Each number is 128 + 24 x the weight over the matrix's rms, rounded and kept within 0 to 255. Layers, rows and columns count from 0.

# layer 9 MLP down (transposed), 768x320, rms 0.0369, rows 157-162, columns 80-159
[[139 145 129  89 157 178 127 108 138 119 125 108 144 130 141 141 130 124 163 134 151  99 130 163 100 162  91 129 146 113 114 109 126 134 125 106 165 130 126 132 172  97 112  93 142 140 111 127  87  87 119 142 146 115 111 146 116 101 120 181 172 117 117  90 134 153 101 146 108 146 130 148 145  89 132 110 118 112 170 117]
 [154 154 127 133 147 117 117 137 134 144 135 113 121 143 119 112 144 109 122  97 117 129 137  96 122 117  97 106  78 121 128 107 101  92 136 135 138 110  92  95 141 123 178 128  74 157 119 146 127 167 108 129 175 115 137 134 140 111  94 124 110 109 156 129 138 148 143 119 139 158 150 162 108 175 121 126 110 145 149 148]
 [ 92 164 161 145 103 130 164 113  88 122 157  85 129  71 137 152  94 117 111  82 158 107 133  91 141  95 125 106 167 133 108 116 134 110 165 116  97 107 140  53  96 171 114 109 116 112 122 148 139 141 141 123 116 149 140 153 152 117  82  87 156 127 147  93 154  76 137 130 109 118 125 167 157  95 114 120 112 128 151 104]
 [149 124 138 115 202 159 134 122 102 122 124 156 104 171 103 117 143 138 151 137 147 113 122 132 112 105  87 143 102 108 113 117 119  73 121 139 153 147 138 153 136  87 157 121 133 131 146 101  95 167 111 153 112 129 156 109 119 124 117 152 135 141 157 156 101 147 120 127 116  82 122  98 130 112  99 100 158 131 130 130]
 [ 72  92 113  87 135 155 110 145 132 148 102 115  77 157  95 127 141 100 169 198 133 122 132 166 127  48 128 139  95 136 141 104 119 150 176 139  76 145 120 129 106  92 121 154 159 153 143 138 123 130 139 109 110 108  77 133 130 156 105 124 141 156 123 142 126 126 104 125 152 124 133 119 138 158  22 135 191 142 104 107]
 [135 136 123 125 149 129 110 136 123 153 125  83 134 134 143 134 147 113  91  98 138 158 126 157 171 149 161  94 129 174 146 133 155 129 116 151 150 115 179 113 155 146 121 130 124 131 153 108 179 103 116 167 106 160 143 123 144 112 121 137 150 140  97 124  78 123 139 116 123 121 150 137 125 113 153 134 133 148 122 168]]
# layer 9 MLP gate, 768x320, rms 0.0412, rows 158-163, columns 80-159
[[152 143 141 130 129 159 111  96 120 126 132  67 145 149 162 149 144 128 149 149 178 128 154 132 145 108 119  97 130 120 119 110 109 168 157 137 116 154 149 157 131 107  94 104 150 144 110 119 131 120 131 163 146 152 110 158 151 135 167 141 106 176 102 109 142 139 106 142 123  89 135 157 114  84 111 146 109  86 143 128]
 [124 104 152 134  82 153 138 114  85 105 157 134 115 129 124 154 127 168 167 170 132 146 128 121 183 124 101 185 129 123 109 135 135 122 177 115 109 145 119 143 144 134 155 142 136 149 101 121 141 142 166 130 105 147 120 133 125 101 180  93 101  94  97 119 134 120 113 149 130 136 149  88 119 172 138 150 113 134 158 104]
 [169 115 141 111 143 126 113 110 153 111 104 163 140  72 148  99 157 109 146 107 150 127  99 137 113 161 116 127 122 128 134 139 121 128 117 135 141 119 112 149 124 124 138  82  94  91 182 145 100 147 140 151 107 148 123  94 190 126 155 145 108 124  98 116  92 148 154 154 154 190 169 160 104 142 151 116  99 155 185 140]
 [120 129 146 137 204 176 118 115 136  92 121 130 121 102 154 125 168 122 159 150 107  86 125 121 171 100 141 126 166 152 137 140 143 133 143 113 152 157 147  68 105 147 176 149 109 162 113 105 137 126 129 107 129 135 117 151 132 131 154 152 179 118 117  83 112 171  79 113 162 131 139 105 112 148 120 103 121 112 147  99]
 [118 112 115 133 162 145  95 106 116 135 144 162 160 114 144  98 139 113 127 131 128  90 135 107 112 107 151  93 125 131 135 137 108  99 146 148 114 124 124 132 185 134 125 103  99 128 197 132  96 150 125  84  76 130 121 116 143 135  90 117  99 124 108 141 145 128 105 109 114 117 112 110 112 139 147 150  97 127 162 118]
 [147 126 117 153 128 124 139 127 150 144 140  84 134 127 121 117 109 158 149 122 138  51 150 121 158 121 148 131 151 159 110 149 138 153 135 117 122  83 136 111 140 128 125 154  37 132 122 148 148 122 144 126 153 133 105  96 168 114 128 145 115 150 137 144 141 111 142 168 143 112 132 137  67 151 116 140 152 122 129 103]]
# layer 9 MLP up, 768x320, rms 0.0397, rows 158-162, columns 80-159
[[106 167 135 143 139 146 124 112 167 136 100 116 130 141 106 104 123 104 124 153 115 103 115  87 113  78 147 104 113 115 108 153 117  86 129 108 124 134 121 127 116 126 113 116 139 121 109 114 120  71 114 155 130 126 126 187 189 169 146 114 119 129 162 134 151 141 149 116 136 108 117 172 133 142 111 170 120  81 120 100]
 [132 102  88  99 106 112 163 161 186 111  96 155 150 119 157 153 131 114 113  90 106 123 149 168 160 115 149 138 159 107 137 134  83 123 132  94 105 146 119 110 127 110  93 135 140 140 144 136 155 135 161 124  71 138 154 135 119 125 152 107 107 129 157  99 154 146 166 120 135 160 113 173 135 102 121 150 100 129 170  98]
 [123 135 117 113 105 107 113 140 114 132 120 149 100 133 122 129 124 141 118 100 124 122 153 160 137 124 101 114 177 138 106 143 109  94 173 122  99 126 117 102 146 120 151 155 138 108  93 128 130 138 143 113 116 160 112 114 135 162 160 118 122 134 102 155 105 161 108 138 127 140 147 158 142 142  87 145 117 146 123 148]
 [100 103 103 139 122 144  91 108 135 156 136  98  91 136 106 138 133 111 126 129 131 126 116 154 150  66 183  72 147 103 106 154 119 172 146 154 118 147 145 153 160 111 108 162 123 170 160 177 168 144 116 107 114 114 110 103 163 113 125 129 104 145  96 124 138 127 144 104  90 157 111 123 145 147 155 166 112 135 132 134]
 [148  82 167 140 119 171 119 130 146 137 116 138 157  84  96 172 116 110 177 144 137 136 136 121 116 159 116 113 140 137 156 121 114 143 128 103 153  97 109 141 168 122 128 148 145 154 128 152  88 149 129  86  98 136 164  71 122 127  55 140 122 103 140 116 140 126 122 141 160 132 106  67 133 132 163 149 144 137 179 163]]